Part of a small language model's weights: 6 heads of 32 (3 for keys and values), untied embeddings.
Each number is 128 + 24 x the weight over its row's rms, rounded and kept within 0 to 255. Layers, rows and columns count from 0. Numbers have three digits each. The size before them is the row's rms in percent of the matrix's.

# layer 3 MLP gate, 320x128, rms 0.219, rows 54-104, columns 0-127
094:117100126160118108098131112114130144130100153114116145141120087138120108126094079178124111139072154146142147140123138160171134109093116124130133130149123128137122166142121104155099130173108121076156144111079114130110111104065137106139172117144102103154142136120153136160133108147099119087120104118090162137104115137180156151112157110145098133142109079145110162138092159126168119121143
095:091140115140133132152081102140119139139129133088086107113158132125160133114121139115131090153089141135142135077171156120120140117135069144098164096165121124100169099122121108090133191159161120096108095117088112156120116095136123090153118141139151125127119129093116118159154145089098155131152111144094134135094125113159077148136114135117156147115148084109115142115113143096105121144157
104:129113084133132161112113157123127139046140139161158117112097127108133148126139136105151088169084144134135133129153097151115186121151106138102094127151152155085109103095134114140109111152155093115089146137121149138114136128134126076129145114134105157110106100137090159119155109166100126171150172151152177094139143110155135106137084125135121128120150120131145136096112147132107115129171
099:117132121086142124123102177087094125072123136156171130119119138099107128154117131107124142106120092123093098156136153131147130127092168101109122154163153121126112159107140109105132106108150123115128104144105120110105118124147119126174140099098115126131150130174175134124139120156145099090138174114142169111172136157149146125124145127178125122061126179084104143109091135117160112109135
104:099115110119141172125142105136134100135162131127141136173115107139164132107126148171146110134127101193150126131147131139130152118145141114100141114104117101131118124143139161122102137135124152164157095135114148134148161144112085139116156190117121091133137132112117091151114090126136079173122129156098100108112173128089104080165117070129153148146168119128154124127150141148094170095155
109:143138137088140131119134115119131114110106125138106152115147122115124065137107099095131122114151144098110153102151150130084154156102092117147160105154135169117148118141164153115118162096085118114072125157130161132111097110106125116145092145090107131116126139161150119185127141118118145136107130094102076143127179089123130101148124106078116104088162100115172131149135119120156157160134
089:112112117140202157127120116162133115090133148184133114081083115144136130142137119145118151124149186116120131111136145110094120126164126145124142137118178110120107116131149112090127130161110129125129095123123113119102090133165144132173111130113146110123125091203113161146142165133125138130123139114161130143119197158117130132173124119157108134133178125145139164108109121095162152144154
105:146115084167126145112108143148110132174130154138147136102061123098117137125134094130130107145117111111072128135124121135109130109123138139099130053119149168104134141166130124119126111105081108120107091143129125150135126115136106165196127126113111157114165095081135125102149147131119073127164153115105136107132097111151158135147100129132137149108097102120093142121143108171167095121144
090:159150107143076133126100131113124099097120142149097113085126109118112123127113127164178093133132141138156159139166148135080108121165151113087140139148128126053128109146169116104077127126140105129102136105140157102161110106116147108116122117129145127145131111086125134125097115112122127167148181117163121125120177115105135176141130080169109127159126136164118165152140134111122093151118
098:096140133144153151138108109164142116157091179136129119169104125153127171134141086135143129095141161144098127104156126122124161110099100106100107125154137085147140128122145108111160142131107102155115180104143089129127116113096148156087090104133114133129164098132153088115117138128115081125136126124099151101125107080171106169129176165137139144116163123168119154143077102127139125127124
100:137115101162108155159131103107117144143118126112139084159104115140130163086120170130144107165115137122139107123138097138109102167104105170132115088134112151089118137134093139135127139138125130104145159138147111128115145120153077144123129162123105098169142148130127111129139123166090053133095129199105095105078143136169115111142140081145094130122123128155133171114103150138125127120166
105:104144094113104121135131145140111122121116119150068136119132116117132106089108110133138151162151134097107138152106189163134090124085146099112137137135118147119208146122121122085156105104108081085116139167179131089106141124139140141157140130084102143113154090147091131173106146161134086114111136114129136138114122114109125104121109137126093148110161142137123168138144141093144113164126
097:127144109153108134123140142147115135172114132135063146121115143145117164102128118142142134126134130111158104142158127140109113159111132153128168126081130155135119143124134103097091077181089115127145132162156132134147126150148101132152174122134113128140153115129167109122142118092107133131101152091099154104125179159112141098111130062126189151091150118142133132055127123110147101150140
101:096207185103150148101150131097122121157157089101170157134145136128102114127133157137141131130134109150126101106145152100121137130177114131104095136119142146141148124141105180149121136153137173128122105174158120145098144112122085128155127108099134145126130115157185120178137150160136088127077112111119099100107119132088146125144114159121157125129118119110111125103168104121159128149140
104:130155194152149153071118131084155112160116142174126140090133103102137140145127145125121097144104121109098131121149119159162146115151158128104109106142165125121119107062150148131113124140122135132144140118144138144114132153113121133101151119082103174176158099133111112128148078148108145154111103106130133112115143131143080155190116157119099139161140113098094146088147142152106126130149
095:128132161107129122088119127113160155139104117132115144143130145122125101103131074144140125105167134099147155151153190113129137122107155123142071128169124090159120091128141125105116149150080105165115105103076097118124089163107122111169104082166117157108127105152125109156156115120093141113123117144120112160127107144123100129156117168136125144107176126112100164162161126160150127146107
100:115115099116134160128127151151146107113134084134119106154125130112139117097134169078144085094124104083129159115094103109126101090081125120150079106155117158098116133122155130107156151106143133157134106143163150153114121138122138100096156119110150146103123119167126121120151179166137139122107156123120117144102132132170097129136095133106152088104152099167091119100078105120168120117174
094:149146128120093100157106139138126127149104121138134159138161136163104122122090169109138165157096168149097108127125141158092115140109135108117160144167149114131121109161130133097135119125118107137096113151068145074121130105154122066114157128112135104118133102105121114120107148123161100119115083127072143120100169110122133107154150093156076136134161139162111134113097137118178103147092
099:141089129128135129112108152150168074123119114137129106136143165111149090120145084099123147105163149146093142128108123119138160147157108099128125112122100102128131160093185149116140071086138114130081118121151100135103139120135141108107118102082138056107106142118099145131131113107141157113117142127163160124130108125090137141122075138130094134106134096113132160124111157124106197125124
091:085076110160084117108128165089144107132111143121129133085134093167135134126115136132189158144140125093101126123114108118127154147137095119119113099151143138127158133152165135108118102154098139159127090136131155125156165112117138100147129135146127174132151148173092136108150134120140117145144133118109128095092147188096143080131142112171160150179147169129087134129098137144136159125124
109:139119141102139160072143165133115075105098143131123133096161105111154113115112050114146132095141122131165103175117128099112106128111090123143079142127113133126141115183101088184139140127107105119130158162117139113128146094100123119178122111084094133146107103153145164134147155115148136131136117113124132122149131138103124133123127190100147117146153146107114133151133131136159106132171
102:110138104161113131094131173107124105085128110148134148103135145088124139089137134107144088147109163139105126148118140157120081112168078128088179131143120091075142119154125151101114077143133122102122108154115115139113107102115070124131125175120103092125122147179138114112164138116174161129109098137130133117117131100132134152144100161100102106130148097145141170154122142103119138122156
090:126147123100124124121122142123138126166131105170104091138152144151129160105129125149114100168120145125095107141145112087112095135115159120086136101127131147147130143163153159129116150129142117111127172156115101130150147094128132142120060128096166134098098096170069098114113130150132087135151101132157091129092108081118106167110121124143104135123169138103098143143135128101154147190163
094:132129097132101111114140111142143128116100115130107096138108078094104112096132178103106130179108134145103133122127137137114107150145125107172113114131144140113125150117074130066128095122116100140143166089137157125148152146120122090124133149125115120176168076114071120129149154138082116112137104113121150124145115108104179151164157094179106157114155104108151160135102131121147137140114
106:137132122099152132082140155112100093107103126192107114150150110142133092118132117120137096155112146107119119107116124161118098117108120087124127131142139125102119091114126135171152139117159128111094147104111141132142094109141122087107168113125127136095067127139098142155153104136139192133141112139154161140150093140132063157099140112129111118126178051125123163120139123124138132158111
101:124077118148152148120140105117125141116083135129098089098108144114141149126133172129163125132152119144092117095149143124116169158163158148087140102140118162098103121104115087114114104106153101123103155129100133121142108101124112109027129178133130141136088115118134090134101159100108105141107147145128128127099136110150126134157155092132099118140158138135177096118118116159103149111113
097:149151112104145158092136120114149136127120142152135100139138162122160091132090127098133151106116097120153125117151130150116136084066123156130135112146118119122113127106113128129113122126098105106130127166074124157129125107154129130136130117120177137164074122150132132111111178134123135142081086155151145109158127098099098093179138159055121119116144087136099179142158118162147129125097
108:142153187130118163125164134129103098127121132121180085168126124137146104160113135093128114132110098146164094157092156143117115150146131133159109101156092113106101113169106135150124122099088105125149111166143112126142129118117121158158127112129080120133159140130129091104082128135125070129100119116133135100176102115147133138082094094159112134128173131084135135112090142122166108109113
111:133117136123122127121118126130160101123138106144103103117138178129109141079121113114130123152136073090114135074154161105103133130088151115115104089179135104091109140122123161111118131171158096139177150144146122118129143123145141153129169145097115153115154095158106144138160140116119113170096134136106150152173168134119053105122143133164142131121141143139084153130095136113144087153143
115:118157126107143142129139162140114102137154120135150148118115145135110144142112117150144149169107113155109116137096177183123123133145127188118138112119178172113177159150114141129105150159097107121130111115142169143149095089098142149154127120094132126101152148089119146151106140103138121134139130112154145148163177132110146091110082157154185116163107137168115117137103164098119099123158
100:130112104107164135158125110098067173096122115149129149107111160156159165129131120144131154085157112096175119117119101102098153107085136096123138116143119115133082166133135126112115070118126146121107124145166144109123148113128112107140144141132155142137103125122156163174145089103133149142113147164126087143077154131090094130134137116121148148076180120136130132135132141146105105141169
103:141108131182094145135097128098097114122130135117116109083143087137147157116132098127136115111106127138069133123107112177103112151129127171100112067117119098107113121127151149096139075108163078098103112168150137112130151131130122116146146112136115128118116148128087115156157136112104124150116140134136165119180131116158126164110164072112126120165141145150160125138159160091158103123145
113:082180141134129108078124141126102166153163151116149106149126122079126116124094089111129132105134126145112098121102169158157133151112136120096097121133127121120140120167097100110135135097129116090118118114171123113095131139122117158175136104114113122130131115070077120124137119144106095150118143130139159131111172141106124105152101114152104131069183151136114187112104118114171120126139
104:148153129167134165109100128094158118139122129132136131069089128090132149117126156127129123195117117136138112150100094129141123127153107087157147137159121132117134095151160119120163152188071108103120128144119139133140111118119115128133154099144093130133104103100151135143086124161147122146137131082122134103138080175127135097098106139084118151154166128136119133144149153181132181112122
102:125109141073112133097162127123142116115101093149107119126135115149156114054144155095149097141139115110111138127130167149110092112104121144129186119143119127112117135155116135137122148129154127117120140174137140115093083143135132137177168127104118142134098118150105128154137147073177133113141111145167155127090132113133094138149130104144129082165189144116145150167160118089115096123110
095:136120125132133129150104135136112128159123105138122166111130168102114099144106125115124172078172125103088131113126189144139172113134118160128158120115129133120142107133153149127118141120099139125114117144113094133103103105108112112159103132103161131078114101110153146130115183084184122131145120052140103125109130139108123105101140124139122120120123118096115122148075136075163085179143
110:072126141111148153121130147120120108125128128146123107100134111096156100125119123146120134153151116138125100115118159178128121132106170072082116118102129121086172084128128124108127109126153109100098126114145111159135150116145171101107144130094092133113138114129103136157118149166124125120127170156154107180190151130113120129124060154116112079137124122126158124108086096086133107123165
105:150136142117116178122109110114107202113163117092086140099142097153137127133125106140143101193100185092089143159132130108113135126123129075098109079124122129162142100155134111129124148152074131102093136144144160091138153154114105151144115118110141140118099141153151143150111122096110143128132114112095121115152124100114146140122112156097142099128141108083100110112136134119171121099110
106:149135142109119148106118118153177158145111112137112106128114161121140130080131120161169099110160121140124150163130131110155129114116161151086169091130114134127126131128120110102122142162130146132130113067175111150101101139117119167109139114158148121157163086185109074130111111129079118142129119127158148132124134140134059100126093169127118106135147125135149144138076120100147123136179
102:111116089131072130130134149122134148101132111103136102139115155097108097173097134113142115091078155151157132131121168116091123176155121100159153076141144128112134146125127144102142086121180152105089118167129133135063144123115128112145107124081121105126101167151140110157151121132112114131148136122151125115115186119118141139148091140134104141097164125099119130115117139094155142119180
113:148192131145114150110131097158104117129159142141105108073113108122141118109083105132139108116141131139136085114088137160133142134146138160102133124143128145124171139181116133124144092112140114117108098153117172161155146145112172142144084136078095162101119109102133133177128141153145136179112136153185121149144178146090105109130130138113122121129144108138135157122131156167119102135161
100:097089107119135148139117113143116158189125161110139128134101113125128132133114119079120164126097110099139116145169108125096151119146112136118138132130156170136154153127141121093114100115127142096152097157136125135152152163114093157100135158144107151106139132110120051141148113118118117124101183178139111120119083118119139137136086133145126154133128121075132107113101144203108158102159
099:116096127108147185114137108129154108151094130116132135129113097087157125095111123137117106116129127132107139126161100118113125130148158109149148072138112119114151103138191135149103109165109140154130116117112121092125177071118143141150131114134107117171112123122114134121145124180099104181134149138133086094115116073104121121119089143125156113136122124090169170128102144133113131118195
094:087094134109135142148139132115112095081142095151140110114089094140153170123141139079128162127081144149126161123112129128107177132096131123127117077113144159095137148137098156111128116139145167106082128146149180111106153092092120110105122141148129183127110128100117126124112118140113154121099089167122136073089145110138121105130157127085116176125145117149129119123108162123106102108135
096:136162151154127102151143143149133150121113113127148090078092106158128160124125131112152139121075153111102114143131121111140166104139132141120114131165100126120151081112111118083118129111119095143131128129110148113173119139127088153115145101158100145108158126129105118151110128153082110129097112104088090111131118144127096124115149094173098126135135129108184131112082171119163128117211
096:130139140148106144144115156091142104158084104137106127146150096122105184140132176166153100191129142121124114138139131159097143134160110120179152136130157125131127106092134143098127105097096116088136184109137141108162134125153143133059154130113124143102139124132143134150146123106115162107092128171145155110142122176128124126103112132113088121159126145155131141124127169158094093099108
083:081181124110121118161122182124094163116116117135107179119146131095119139140133159113112132152093118118096138180126089141131137129149117092152154124128144118088151149136176131118173130134135144103146179155186126145121115133124158133170164103097142163142124131158131092138174129120134130125113155117150165134127109099110145143096103112088098142102167120139137161143112173128112108126139
104:128126145155144132149164138157130120135099141120066126160117092171148142085136165110132135101063103176100119108122120161141127138106127051158089095125132173135111132174136148131145110119102131127100108190130122126114132145132142132137162125101116130105179114090119127165114127110100118110104143125144137096121120128175146117137118104084124121149143123146161123150147147124154125100154
097:144117084144176165140125162101098136138096142145156132139083158153107142141118111075125123105121108137139143115139082120155138141160141071159167158131120116123102136111161133114099119105117165153142137148116155125118111094100073101092109153145106061125126120162154107161143122100120098147104130135104129115120119135117143098163105127103103150142135132120094112107134105174140148142078
100:061122116132169124106119091136113129163116111166144120084084141133117095134109102113137125159098169087124124139150162148137184134169130108108171099107144094135165165112124134124134122154127174100102121117168113141139146102106141156149136149141089136127130099141105140122135120116086119114144051111113122143105140156101130127158136135172122140156133095083127137112151132120094140122121
097:140141132111139135106117101102105126135174129126100120122120114107142117171107115136115148105138153127109114115143171156120082131133161171142083114149092127181131077142130140101127124140137062168117122126144145134144150167132158119137096105115131153087125107119123172170160125110103128146105112100111092168114128124114151140142110130173129142116129151099129136181103082081169129172113